Weights of a small transformer language model.
Training: a variant of Adam for these matrices, 1742M tokens.
Each number is 128 + 32 x the weight over the matrix's rms, rounded and kept within 0 to 255. Layers, rows and columns count from 0. Numbers have three digits each.

# down: layer 2 MLP down (transposed), 960x640, rms 0.0387, rows 344-372, columns 160-319
# gate: layer 2 MLP gate, 960x640, rms 0.0409, rows 345-372, columns 160-319
# up: layer 2 MLP up, 960x640, rms 0.0428, rows 345-372, columns 160-319
down344:111113117133099126116119153132138144133154108149130131083161141118105165148095179101150181081108139158119166110114190125096112099092120108096170104177099159202120100084158096184163101101150192141137133139126091134107128150141072080199100145171114128152133141135120137167131073173099080118098084125114099111122118133087116138142088167144105129097124085171095124129113157172143137122146136130099082155093129100176140140079170121221161135141116141075186135122119135115168139145106112
gate345:120128069103093127142126089156097123148150110174163156137147083208159059169120170053074119131129204102155109059122065152093129102112098155146142142185135140144153185111129099139084114107148133117078139166157127093147105150107096098134098174149117088109100126124117068136175175092128126121054096104200135141121044127124036160051106143130139141140143141099139139126099126077174104159099162143144095195068140117125084157129210122134226114113106105084149109109137096099134094140105150
up345:154130089107080099132090154140138132077124134111090103090174111117170114143172061129151141158111186145140137133175141138137103123128143131128110076118145128165124105173213108101080163156121180154162195092124159127156054159120150114113146152151171146133115100198114102101161093115101123131092163186155151059112132182081121114103075095093129090110147153120088145113125088117121168139125109056112069101175126143111132178143167126108119123154154103187168098099154092147135106153137118
down345:131099114111135068109054080110100164102145166138047111115089127168091057124128067139191135133123129113096022135152170150169138117103081142158094063148111155147162168096120110101202146058106150107081135069118076130098110162085159111074075132099069112113123103117161116166122138124147155072139199163115115066154128183108106150068159097132186123098152086119121119188138140202097103153130158148159143106155131095147152157134142111174118144178104179154115080112139177150100151185085131
gate346:158174108124133194147133156133092125192152151182105086119197163146112097152205095087172114109173064070169098138143132184144127110137137150101142114192136111140117099107141176136124133203154183119162070106163168141142110119189110163147153108169139129046193124126104081174164140108165115151123131144126147084140153107144124110070128140157133099110140102169097143074171134128145129121107088152112112110104092114119142112151071109139122178097140133139124150166167138127128149150125097
up346:122128111145154153148114128100102112173160106134087140142106081094134213106123205187091218085075123136188126105078132194130163143138163118157125111068139098110111152140132151119132140194123106176122200150134136155084094085119114097144108113112115153182110114136154148145175162114111167105140120177122091115081132089131077154096205127131118137140115139146072126077172166182102138156165188121139119169118133155162153153063107162123101105087074094102096109126158130146167157118139111
down346:102106164176161110150111164172102096149126110101156107108094138152158138140111164109121215147088190134088201183075133124132133140122146206189195099149186132163113071157120074102086158148165180079152155094148062113137121158080134126097117200113179135153134091096154088197093149158139116096102134121160164120105137163151124128160083211138088180169045133083168042143100117160084111163161117111114169134057199187189116155134118171069079089134127120047067150113115091098080093124091173
gate347:166126129158132060144138095180066145105128148213197054046137106181138117163154108150169192116127119065120147136123129150144070100103138078126109122090175152069086107045114112181142146143109095124145084145174102127081146094123135144105104127084142109116114155071165086107146180143132108117088105063110145165116127143122159071130094148117191165146036156165065143129093084144135173137139132135088142121094110144064082184138110065072113132157133108183122115148146152076117114097113098
up347:101067113151160143104134115098168145103125112088048110166107153102083181040128113042143153110128083102111105125128146116123151128123164136145127156142114139131058096142075208132069144128127070110175114082137075098180112151130079145174091149151094075149126149176091131108095138101173142083098126130146152111078112080139142143137150132158110097130139111133109090099156078125190104127159103113061131180154122132112081111197087169171081221152143108146098151137104074143151139187160173
down347:118114182143123130139188121099161090093148151126133100132144120155184067184123095162113119134090144101058127139105146170129148142119135120130138120153169168072102152105128088072185129105069140087098143147127155185154127121187140175149158108087114115115099189141150186072125149158177143139131154179141110119144124081082137092117155118117136119109181152100100147136173130151101130093128127149118134065108141146148132198089116106088141173176111107134126082128143160067086117048178141
gate348:162094096115128116177123137153075091125119146147134114185170104114104094201160255148098172216143141043127120153140181136127096135162094164165081089075174141137159049157129023063099095147153127128179116182147093099210125124157072109202112136111125116103101106097104119123202154192115110126150181156153101134147133180122068182174163148175174171152118082160142103159186098178163119132081096075146066037111163092107130131130134099124148100124125149065107085126123165122150127156159103
up348:177079186118119209092143048097126103123148114205135147154106113142049087206133169124114143113074103087161008164095101126173041166184128104130045112170120152148213170139073141123160132132125168152130034152183135071142124091106137105097135142090146122107101077150143114077133097154176124156076152189104172133122124136112131089167064214118186097120129097188156106078135146217176136166068126106125112079158111114097162145149173145126213114143146071104140093107098087156125153159101159
down348:141227146159120139123132096169095137107150151084162106166150124107129112121127102089139164140153130147136092135169031077130072076073133163091116140159162098088071152120141137134150121177039124171075139099104183151127119127060191204144140042135125133084123128179148133088111102148163170121111115118127083103062165062160126168126144177151050163198118166172235162082104204122142153107089188141194103148087117193167108063130118142179169113128063188104112185144124107135102153137111169
gate349:145096195205226069121190092085191128134101180147135111124093159112077114101154124132149149171137180109108089121130134136171121152106095096101107127087103179143193059157114066143151112139135212110111078159209126118152091161134147153101108159095128097147127123116093118145118151139128131134073121145119118178079175196147124135146175134196109169154131094153129112130075154106189162162145132092109118091154117112093104164172154151149099120154146178147129105158049081099115130147096135
up349:125134116086086140169128159088126142108167134109155146178149105160115120143110114135141152128173130125171124106148189123153151114145055213134186129178113130103094145129146118117164145149111080103117105087137091162151113093177173114127120112119054178084102113158122107135143096169186063128136159158106105089154146084165128146126165100041123122141118162115157130178095080137074180157174142208119145123172161158108111121128134107104158149118136105177146192098162169130178110122148132
down349:093128138118178118171136132161115159131159076091168120093138075193092151098167147128141140127090088193133203147154159154197058126166188139186156122143178164084164107109110145192101039047152168115130158127110130096109208134111090099131088164107142095132063113083117143099131079082154119120187118091112127127098091161123063118114078129100199115080092165126146173150128157039184146175158137099159131150183207188166087097130136136122087116194084104065131148176114115087142138119097089
gate350:207146097108102185135139072088104129133128126086150089105070107152133184177144121135175088116132141085140142097101183121139135079112049160147135112123146144072087117158126114147158112122128157127119117117119119104156137151146132208101177101111114127125099227143139121125099108118042181139158145110186133134086046141136183122127134118081145116084190097160137112140122061156158096158162142187177142144105106117154088092190138083123133096127099181129097101135115188110121146154139132
up350:101160160145130133112042129129147093137093136148209121161158130083158086135082089082103166135162099161124110163174124122113085098160153127116140134219139134144122124090160139074121138113138137087117145126085156170097108149118173205146094136142160154105151138081184176191125197132173082109134092168061099135227159144122106130173077073098095139120116162097150121147116083109053151128096143110189097078173152124080110126105127114151158147172143155149145150092185156150097102125130128
down350:136130137124128132067114108139147081145125094087176122141109123165106178135138100082126165139162111117115127076133146131173059106183097171150133174136093154170100167106227088129102087121180153047113116071071136152113081175146102152158105118084139061118110141093135146160136122042144155128135138103123123147118155109107093149124105125102111124170074119138140064115099083174168078162104171120098100116201123093100126098104084151119121214168180137096169117029125167133114129158119140
gate351:129141093160097147143177083141123109105149143111111107112190106103108110127155125109207076165123169096088151056154085075108136110131138171149191092150080110133172177138120140163073130148152125071110131040182126129095120104178086129135097203154098096087128060150124115194121155096101112139113108127088179071130143151117159081119130091156188112116092094139146065157178108068165090114106156134167131157116098075100061159157115171098112100159117103160149171119143089124123070145141158
up351:089124160094121102086108124108129168162124150138155150173169158092114144104103076152157102173130121156196146084090127134135173185178148083164137187145118122114134118147122128119141105130137185180176112173094098088082140153145166108135091134071094118156147175210156143132112140139151105080172145100126112110120132130100090106196125165155161142154151124135136100157123146161091132140149161091109165115097108143089155167097154185112143114181156134111091097128158167130103109080088210
down351:137110107053070137094194113107114139152127148123176069201145071155146129098112111095114109099161119103147090180168123107097038157084099101163114132114104160167111135130112093112128135174094166120128101094118105113115094108169137085123136073107026123124096114154173113141188128195155147190112144134148141115119137122125176207155151065169116164170106149149147189139103124093154096097122165125141165157087109156188136108168225091150142151101157155175112088168130148199154118098099153
gate352:087075159117094135111126149120149089144126158099093102102185131116162161086143080122173089116137142141133101082082160100121093141170149094094150156119135143158135149104157175101118145186127065094158195104129084124111119115136099112152162137176153111080089146133106088152096103124097142146116171099086117112164159100151163182069129149110110160113078086177168115131155129115101118146159137126087144075113084106089090084117132168158143120170194168095151124081111170062105143114165139
up352:135187136111134120096110117127137130118125150104126150104182105173135122101102127117154115089101130154116130106108134102061126133152175128131158133161081131110110147119096160110119152102142112153216135146165092157142091064084067117111141206175135179153120160137126179142067171209091194181096126118139123098189131090060135124163165099111069113139159173121146121132147108097145134072116124128145110061121075147160090095131104152154177142109146116168125181117079120144183141118088166
down352:147183110113125109091182149172185127170138135114117103093136094127091160135135149126113181103155095159119116124092144122190119119079141129097138150184156168197137106161149186214041115118071121117105174131165145086070139121144181109158168171075079196134092166141130026118146116153145132122105158193075201100129159135148125104173208124085133097113156129141108100191060128094179140150096074070147134157131108120081156142158151088154129177206130175111164081153111103126163159158159163
gate353:148152149177168096184174107137175162161096181117082154101070149099170116182084173188170122110146150133111113228149141086156125156126066124115115074133092159138122098100120103112128178107149118106111045133187087161098110105090098059136144143129099143106176125113125108128103166157117111136135057093142128130118186144124091107188151131117186174156117182099106138149092156148121119121119106108151124159146174041110104134075122151160097140127055146076076189129158108089151093125146106
up353:126157102177122164133111129118118098145161060084153126120137102115176140135114128094147095138082123164129112101145123069128180123094122127109091141165133127146067111174143160094165137061121096122154123148127169182123100134155145100101146046109170108117073134051085091137160143193146151121100190113150127127134053164177119162121156154116148115154105133171166103085163056095166143114171136119168165145156140095090126175134116132127181163037155133079102146147087147092096136108062125
down353:083166124146134167194126114171157098109178107159168122122046145100158181195163126142127130135127176129196101138107123176144183149122167066136160082096109169082172165190087074121157099136035075162154121100143066151211141201085117158141128099100136173135155160076131114134122132110106144140113124103193123116011118136152105072154131157203186158182154134127116135157194076136084152083101125098084107131129146039149138106150151097131130104131080140121136113171129108069111155127102170
gate354:168095107132080154079136120155173161133095100155116145152086121126103157139113155120127090139144113144153099107139119140162111080152077140103139161172159119133058168101179090144077059103130155098078122161092159201127136209120164088126112169136104154174122091155123168187098122161171085188123133106151135109119169125106159112135156162090122088135166131162160131148066096130105134103146167127166101124104120117094108152134094122061140073178093111149176158098110121197109057107121094
up354:130161113136155129162131092099129112142189160078125120100156087098145147155097138207109146112103141102114184131129050181131138128092188079113123142063089074110105169067111084151141144158101121107158108109189131097126122082198098097127127164134137194105123118080121118123115094081124107102161148161144100163163186068216116134136130090129158152126146127144110152159142122175117098137120127113023132139124092125108123152159154090173087170152146124127158082143128120181124158094088125
down354:168108151122121127116173124111096105156137122165148145144107084133109138154157079056208146135101178113122109090166111124189148144144129147133119176119138144092080105131157076101149120156140177095128148130096105073095190083122210135121141112145159141118140140174192111126120145081087144100142179154122158139115138105109142075065099100200166155089172058113118116145120133116149155112110121124108105050144084091099130134174138195157188129106123141097152124239137129134138133172111167
gate355:159138066080144114158139093169079146109154146105111082115125133203096114092130139093183148177126072129183074192144183151090131062138110084153163118179130161128105133141159062104121156128143088094126084125187140141121170177169190151112167161096116156148187152090134119169132128122085118164120130120155116065095107151099112172091143108098097110114127111121085111132146166115131120124108099154209128134092145138127109106107118159124157140085114161147106126140154113133134126198139157
up355:102092127159089159117130150164173088100206121112107132135121095167108128124120120140127158164148096158132165188108102106138138152108135126058127124106104087191114163138139096138122085108097097157181094128200168144157081195162182167119147131127124132107131152164197160141119142124105128135077155177107134151123114124090122176155179127148149162108079112141141129132168138132101186080187104169101155116125093175110150069172126124127136117129121094076120231130107168128136101120153186
down355:125145121148148103090117153149139153171171140118060090162114085162185131133101147132079090109080101129154189122138134118112153152080123129178182070132198164112054160075148181089139125140140133189139103136145146159180151107145139134164069125115164101106127211144121107136147175138174131133088118124147131121168141113073105142141129162127125106115162108122131156104116085053098093122153145094139169136134184154076136159119098127117124132138148156139152069067144158163157115186096084
gate356:135116182131127153121201159088064104129143147115143104086119110141116173143096125067122062117183144156115132178119138104169107181075084125092196097146090124107138177138095122176137069136157130128065162117126109162196072155087045083167131135134152135142157170142147132123131130133131121143165138088140154112163141181105159094060088154139132101113160152139086131090162122109185066192123107105177079152141116128105161135082123166068104138171099090121171115077137169136173076139159097
up356:159147165074118060111054142109140079117166101049075107116105121145185112127126139111106106154061132192118070096094145087087170090131139120180107127099156142136133142042133126154095170127143171120205227127140099143111207114094098159154100107123198166131081127091105126096095045158093092144138158114079122126097193172097155094242064168128127132143136118148122132125103145196093113132140108138115144085175152147066160111197111149162086110110105115154169146152051079047106093122084163
down356:145074153132113140122116136083143163118069082145084159102154094132114124145053092133149150140167086121147156165134124123091172138146081115148133153173191164086101097133215130073081049108087116083098191108149065160044148091158131098107082143115076130146111119114178120095199115150144108101104141164165141083152171093158128135156176110153198095164085126174134164191046208153077141125163131104145130156106114127168174085082126101133160122155123137114092135170194115091143151143188130
gate357:160102163104113157111140101174128111164128139098112193150106162094152166117195097129139163120155158069090093094141167105105170138078126065133205214099101134145140110160059087144118078143127138054147147120125123111151168136119136106128120138140131097111173160102133114125156142134151131101091146115080095112163135152168113152149109134177073105150119112101144135146053098164136108122097180152126107174162112135141196114130158187164142099117143093163119130138105146143067164206147136
up357:174147116097167110102099123118124207136168133122133152134118129086145081135182119164031157111148086124142088132140134120175101106171153184161122097152174114140055107111115110095146123112132123156054145125134138144122156146127141134140132169102171133168070130143137148123168074158135084130165202114089124122143140079115135106184147161154146115165154166170183135142176123130054164116093125136132116123137096097153139111126074106141105085180140193181100137099130122188042134134137173
down357:117145124056141157068152095126087130126173155130133149114158136140083171112122148112106135138113105109150131106109139134182144178121132149155115120128118097140081115116117120110105172132030113124135125150094115084120123123110131100087088141168150147100104122140117162107184168129160107076116089134144116120092096135179071124141102158131098115072199130111121163109109104134133192192139120173134123164124168111181147098077122172076074144193145111117121115148140122148104100171135138
gate358:148159163118118104184150068144118143192196129166138145139178107119092173134111120103118141108121082066099145151104132148140184078139118091123087179141123106098080085097168144069103106151147103138091171126152143139118139129196085171102138089089177113088198117163124131098126148184112216150107082141038113154148105110127165102094065074170125100164123144137167118137131184152124082100151138076107182115157105084137108141215106136117135173100128175163188162137151136108142184092110134
up358:130093095123076163079132112087139163119081145125112128093122120122167113101089116155165136202101151135127074153126066077068134210153139190113195114113164143248106105112148080186149163111147129141135092133163146071117140119135116098108133170125141097103060093117127146128154111094160154082193183114204114145135146180110022120051106121120103127180163090143157181078170114128120168131088198132164115091176075247232135074105113133062215113107167073091106113126074096131107124171124203
down358:105071090084107141106064152158041121087172163112119194100120093171088107151131158179204128144168170209092117104173080118117137072104132058199112138157106130101115169161069108170169157134133072130136098151132133082095121121092120093189168157113156065167186168086143136156104089157173138141146156108109153189149150083137128071134164166137156100119103128108092226142100104137087086111135096185101102121097120119102151140099145147088096110176136089175111223164156142130106191088151101
gate359:193102080125149118125101121129114122114133117138173158081127104161060100151092132116124118096104157039140125147099148134143109131128077086160107142134134159121129135108181130090134172141157144098144156153088107097189046146096107122109082092120174192123131166137135121167121109146133105196132132174158118156115110107102155130111133169122110084177178120091110084127113117123141112088204140162194084109145108131113082137162135142093188145099112124141091134146128135164153120134095163
up359:169106115128155075138126113116116132122139092160148118131101093171105099131076139135129102117132084098168139136106141141127043146083115102107135138137124122154145137130152136099130159142130149120118115114122141137175122182090123097073106128117158121083066113176088124129159109165104092162099116155127151178134084156122105163118143112118068087141123128090141121142194131120134088095122121147133157102083107122190121124116128088118176150100127093150089142149200103132208174119093124
down359:154126082136135181129104118143142106139174103133139152095123136090151170118102155125130099103144092144121145131130133126112107177185071122132125130111159114148109142162148138102098152155000125119145097130137119092137105094147118081160141141166094138119115143098134124137124093177158151119118107127171137123154119095072113145085129117116126121164151132115103128154142093164110135124146165116126145083116104066087158105143170121117108156105126126163101172161138108125086125117121126
gate360:112127122112134101123090119089090192160106115104071144130134138161134141127175170155152184162049102156197112124167174087137124123102195146087157115107161139160115123144139132141107084183144153135124083140151083141167127096112158116119137102137130105105119137159126139135090137149167100097159123109066129162087104069134113149130185139101127119100102094119058167076115151183111138136128161097138109155103129185146145137137058099156151113129146092135117114078089158119187178122145147
up360:139120150162105141124089123160148134092141140155151123126126127130134123187122102153139114107105117143119143112145166078156117111110117072140109118157097126167084115159124186128149171118138183118193066162129131120132147109147173151107125097144118085129209136111107135100081145116181095127086116141115093153088109098152100171151153145033132098169137134137129126087118107108104167135078136107077148138110106073094119149133159090102160164143130097117139170115134103127143181114114130
down360:132153144119147100135163134150110111050090091125103132145159121152129122118127103141052114127134172095081139174095080114128075151189104071172073117153158140138130120124098139104134136111043128076107095138087146127101118129117089074110101117107074104103139146131110078183124123144170122142098149105075101151176110161162091141093126100155177084053092127079083050092133187106129121141139148098086123066112096135133089097145136116173148187119200101100121152114106133112098131130107135
gate361:115152113167077177166092118162118123047144114094177124129119195146131190117087120102136089111113178148098132136154157094057106138109127174106163084115106144128136122147133136150126074125135136140118129160129079145181114126130133098133158121123096095138134094083153009138160125103119074088107021124160120167110137095122104102100105075125154140101115185142151135057166128165119130144164095136143105122105138102144151133136157206185167115106143129111142170032185130156137117131153128
up361:113119138126124106105110195102140040106178118160075097098137117145086099123194159145113155140137143130222149104175129188089082079152171095125148112097128098056163154173112167102067076217116118069125174058129123118135136110137089121139095131146138098174096144131087143171105108086098157047079165101169127069158097105112118136167112105155147114099130094112130144148108101114165116127098102083163101154131111091181113082191084110082144122059112093055124111184067129158112093079146135
down361:154080130159104163048108148139082140133138113149059139164098099092147091173090151163062126139104104070142144166154168157152093123169160079112107161098177151141106088051118128143098122133116111153131114098136102137165098140120102135178133093169169119103150109127156152140100079078151153117109140098144146112144162167117126155160176098129140075067057127148158088093048123066114165124125115116090128111115079077110113136209097090109090162124100102122108145128165182139073146145129095
gate362:160149103142147124102156117157098122139095135162090107171163101139117135062151117121120135138130147167084087169135085094054111157124092109118124128094144093116178129158143114137114071138159185123102119088103103122126111101090185120056123106215075103138128144100116141127105129100152126099128125111118126158116191114116084110115134146096168127129139167108110131160114137084171120152157150135138148168135145101109120063165107162157166155160109106134086124129132124088118115117122109
up362:111160132160099175126136141088110134102158137132080193091165143117065081120125130174123145128063128120125094134095151145123125159140158113114121141116057125127126102160140093131116119139083099178114130166170100114125108099065091081179157117132116142118133099177121080149151101144168088170099106123164122161134049087121086154142107109086077106123136100137098178128156083150105159136131114186199114105109120139109133143171106090123142166100092072143095078117116118105099110115115141
down362:132131198112184090174107158131122125107118105094125118093103155100112126129106133123074146174182101141203188163099117110159171122164072114126106108152105125112092089129115091114116153129254146127099136144110129137153171105127109142130121108128112092110050154121124164112128106122064171108109135136126170127125111157078096153162117143181114110182143081098173118159197162093190111119160173101106126150129110096069125147078157151162099112088188203078144103108137173156144126087113131
gate363:118178142127135167117133101111164120142098136124132130121106077154159122119199144140079103092092107104075047156149056144104119151157130139196172112205186186136148050142178121096096140097140057141119160125140107148138168162080165126083172103116101115131114149145092028157065127116100186136142119078156138130078197150149155095159119171133116100117178140150150107112063154080119127171148105132166134083119184111107103149104090126098227090082137141096204149166088072116085120152122122
up363:155081135114134130111148210104102109133132156088113098114168059089133158133126166203212151126126112098126130166124147148093181067123118065118157165100184139134118108096143113091172147099138077103143100121137126115134098060151091139194154103134191098117158129128127099178157132079152146133191122098118111109136174110137142162167146100131154111114116138095124153113126137147166117095130082155082122063105099112165116151092098181188166163089103117112139110181144123162141144142125077
down363:141144215105090144092122172084166085107112142112125140064129109143069117131118115151109116154165102131138096125168089180113110146100100123055232141079131183157134120168125083155081188103118102101155176068070129114129083156110092162147176145152128130134156176056149136164154121176110092147116115120110100087109119138159146115132182081140145185168093137150105116104138126089102123156194112082116154133205124130110101088110096131153118122182121132131095097136151184156110126124073158
gate364:125105150122131155131156072115113097090154124098119130125170050103147108081131096161136126147107084149129113108118118148129183147091113172058062175146107165142105093105122139109140078092138135155101147189111191152159113080177134155174097144180062179136132152099190116092097137127109082135114159128097152167124095158125142119146163093126085162172126142132122061162195119073122109147119110078146176119162151082135134109112118185111112138114157058142146064115093103142080091175136135
up364:148133134123143085158059118163097126110152148131141080166120155169065081166143152179170132060158136074125103182138054122116085193148122150110114089164083108159139150165139108072074159143136127142094084145100146112150187154098096111106113106073078131102055144189138111097151119168181153098093142145132123124116135148138142164164146100050167168150139136105147126160192177087048116111106111212120115107080096082192073121174085172196186094088105129130092146126121139095127081153111109
down364:167133094135135127089129179067106176090184133135168141199152183114170154200132082102130115168140115104109151118097132134181141179074162149142098082095098120156178119210158113147166084142182111062093107051107125131120120084160207019133071156169120123146143179107112055131138205112133131130120174085065088155126126175078100136071081132122084093123119195103088148137119111124132146112110154122139129156142140149098101158094180202148175139118160048194126184181081106111093125122138165
gate365:144075146071203174138133144126142132150116091119140086124098129053108108167034171138098147164189139138096136102101105070135122181076162103026124062103112163170065111164095118125150103095137122141082133148111152154068137131150144161121127141074147164169070206115162150183086130153162134136130130085151214119195157118093109101141160133112165156140101054095103100167093108081133121152205111139097142127158168086089137133193132150165072130160146163132135084134124115076089138082125148
up365:098137099094130199101095104170058103146157051095122110173125088162123144159082148105088160134138163178155110085127139055120155147105088200160155074145036170171079113225085120145131110149130142116141153094123106184103194161040150153164146151139141179142118191080092118159085145082144092153145143092110147135114161097071127055076124099193160114083141076121125101200164153045100134194172083127181093082138129085105086128176164099132126128176136180109085183143105174084131120136187098
down365:150117169076096064104126138156124132112131135084109113148100144126114131098131143138167243111150165156179098156122101094139112077114109075155097115152146172114125172105214166146155083116029155063088175165112161133108132091154150147091094135143104148105117120157135151154092143112182137127125181152148115128104151147072130155124116163139089098163133138155086079073125150113123134148123114157172133164115128097145126108083119119159123077113178109131089122140122069126031101144085149
gate366:108112133160188134107154139126129147098141173108156125132144128143068169203134129118199139074189106138172095154073097116107135146158085115141110095158074102185143069132145142143113088161131155183102111112121153174133098164165101142106093097146134147124061126131113175109090148097142074135060176074081156040168128140144109118175116150127100102152115117193152149136143113098085093118084073157118180166109162109095095144114155105102148145181065158084119077121127121138136103202137144
up366:101109087174164055102106219138125094092153215089122128154096175126128076098146107115124154103112133201132151126104138184104143171129168144154115168180078115149169147122133125102120116100097120146100130174082181094078155117164096148160111054164126175169143152109121169105144111162149098146108134164148175175097128134128091177160108115112124136121137109124194157138147072120069118122137122167170076062163106113163187098146076134125087144172128117126130139125123160206126138176163152
down366:119053101192148132144181189091085118093161096122162142109157131132124129098122073057176143174168123127072077112127119106172082196176125107115100125130067101192168158152174107132158144101163110098050170156150172075100173140130103118150121158066115150122123174094136141136097128136141137148163154070107094079116136091153190178088138113128128103140100129134135182177124084122149119174065102111198133087129131110121106092168182091082104160146109175124124127174151104096097120140163086
gate367:125151075098119122170137115140049200148115109073113140131110038116120176157146149149095055066123129134194094143097073148099146103084079121142127128144108104078130114102086165156106095133138083113118140109181134179084137073127077090095119090117049189189176172112064147121171143100137132096092133084118110146145176163122159162084093141113184168120103153115127040178123103130116182128070134171060124154144153082114129186148118178141137127196163159078195093204074110082094128119106138
up367:106171132134122152107058139188107121151197110104113090108159144142168122138123091156121126112086081109125115161154147179047140142116082160174138121100201120075083089208062163117121115146140137091137179130110135157186128160065124109148121118141123152152100162159138126100145111111111118167059182093119192184124148097084119179133139153095118132121132111087109159118081207146100125181121116199144055128137144107103181195157111112122121119111153184114115063097157107118164085120129069
down367:116167116162121130120094140133110157146119107090067107122066135100122132121096123165094073088130131124188104077158152133109172134131164152129131157121177082104146136136126061168049159138091095185163192118153199101175100088146151119162098142091095190131110078116195154101207111138150138121173103169229109089149154165132163113083114087081138152116142142101151125114104090081123205089161143102088152153074141138156083124108129122103150093147172143144143074115146149144072176191100152
gate368:163147136182135111152153131130120130152101084088126106160142105149204134112187154157114171097064124110136136122110072091167116110128095173098171132138111175114162157123108104154076081072117117108156163133092119152111138147091103138177157117139080152146109093096066107119118102153135142127085126113075117104109157138126050148121100136123150164153109144100128138151069166111142104162157149132145038132187147180138148100100135115130132150106151203095093152149090119140133071153129107
up368:186124136148137188120102144082139067114113081147148116136129166145158141131142171135098151102079140138152154122163130100140114116111149097147129100162136134083133132139131099087096142128111122084159163133125116088138158144127100140139135099147105126147084160069128142070159135167106133125136095170194164114185131119122124149094135163141112132096189120102099081113161162101098098116095155151140128136083131156129110072146165080143083127131096106177048172153142118129128182107100079
down368:109096060101159098142138147153184138118163079129140123166099140103118198062127142108128170131111103147114131142093119138123202149107152094121151106199132104127128201165137128213119116117119130176160145113085145095144145126055124057119080058165186152110183091125157090161111183090143104097128149098067118120095188114196119121130105149104088108134110178108059117132146087130180138147156119119137114113160114138189168171131059115133125111182125131062121097142107116140129129136101138
gate369:157168122157099190176137135136155124185157131154138108116175152078077116077118137113169095144159099126142157186192126140130172162158126116100147116101139104065185145077178125080109122155169131145157097176109127179098090118158157100115111155144131109094115149168133126168103145159163195126133152134149092155128162115184195157125113168150133106131163131121168040086100154142146108127155085153090094172182167116114130117144097152061098148142107144116128081085148121114130110156145093
up369:169130122082164139137095176129095143101189117173127150058107096181153173153113117128166137113161122128155148163132176141116140133119129150161110110121146117158099142165089165131164153147136066086135136112133119126151163114000054149151082089133135155101084185157062074154120081078151117111116143158176137193176144096140176175187120088105114110129100125095092140110194076122139148131130109162148064057128116149184124151140101119165097186156107101122052110131070148169139135155116179
down369:148137134179115107114134223187137137121157174137141115177119198157095119100115175122164108099131137117146075072178154118113134104140100121116079106122167133131121101191133134137199116157207147091135152132133170115184212085173142173126110084155094162158101142146176155094151219162063171107105161127145124110092150102158104092195177159138084130140146156171110145129148140080103152151185127113135141077121149177150154072116099115206113203139159136100140092119139127189142147136160141
gate370:153137092106095117123165144092180084174146077135130112105181115056106106134114074143106122100109143141103168088171098119140122143157211145122163124114112200162179066116116094151190171130132120125104191075146110160082161117192150092092148140131139075105172112104123120152137100117107167108144136125134111133085162145127079166148155152129131077130169133146139018139115167086109105100136115084081143145118133182151138078116115128085190226139167110186114101103120142137130123184160160
up370:105119079127139120129083163155039113158132142075156142092158123104095126182056114104113191184192119085097132151145065138158130123166135162130157169126108086185099143159114115120150114133138121117090109126160161103147075162158106108130171109129151123135157155147104128155120177140091110105163160117135135168161090098139223106205170147093128124134130077078124126140115087153097100123092089084064104099154126148134144190119152087080138197149119132153165091159119094155133133078081151
down370:105093142110122156189142143079148085142179080097096108177116092137119118142101119140124156066132123138208127101145116133167054199136149108151123128108147148144144128203060078081152160161044155114118150178150096149123112143136092158092137176134087123107136162155191095112144233098094129134159101118150071119110128154069097152091145135085152100133122096111121139130172068093070127133124152087137084171189116117136187161094122117206147138136152136103084143086130156046092137151119157
gate371:156139163066067160133147144123167142098133128106113141049138085140080126162142106109189145138145150121096154167141128124095107119144107176098124186162149193086079128139180119139163136108125114094136067165085078144146145112176133143079164199127074158119200133122094175161165104117139128094111162196105131121083101105149131106164113158140130109103147168123189083090102130180113065197126165145068142128146108135145120151080111132073181219153119155163086155129135117188116163139127095
up371:116146158117116112100146109150146205108074168129137137098162075117132128132139142104172116092186131128122136187124129157089173139143096105124132174160138123062143097152182165108126146141128174089075170153137131145175146128129117148139148187101127104139107096148133172090180119084172124135125108121074111096113093150171136185124172195145131080063158144156192098057159127127121118149138136131105109105098129112099096163117119087167149134139113176113074151106178168156109102106080120
down371:155125127098130106131130165190111105085100159143153126133107136125139110103097122125152097155153141149157143115130122093129089142176146105109080100124093116095083104147145072103111099119000063114098120124104157105143136108117094142151128092118152155135109142095130130095123102155126104136112079144151121106170142131132132165149087154110094075103169149155160139092091138122143143102099097114116122125071112112147165142177119109147151149146092137111125131129135122103132120112140114
gate372:191135173165130106185117058131133094107088161133146119126080112191126053126105215116131161205113154093076152109113174144140083105106100153094046114073105091113131098133112014076146120137148166096213108134088122153148088158154103098097172098083128099135123174163097091156141123183132179177095112132074055115154098100165151181144107071111179117109104128128089132123155129089172131141113197120138181141103114150097103134149123106151174137071107118128127156107103168149162123114104028
up372:193170113175195148066120071127152104144087115117169102185133136191065174067135145209084164157170132104078075033118117177079181150074097189100120168094116096118136136159138092100209156132144140152135183114092187135186153143194160118062164074052099092089114126124106125094189150214117224162024110080080050132134148175117106190121098169166173138111177101064072149181170134145128179100111158137172123127131070121110145098143096082112121146037110132137080152146139189137132171150090047
down372:139152142152131106078173063170183158134136111136178122169085113098162149136095195190140130158088165057094081125146164078125176166120179156164132154119077157128131176145140149161117112145100145170172188123114108143117152134116146097135132143159120127160097128082153040118172100112113126184078084196255123139164124199207110122102134096138122062159163131061143158140100154159135156134152077204203177121105108152147068120144132061127126152145087132140149159125058149185153134126115176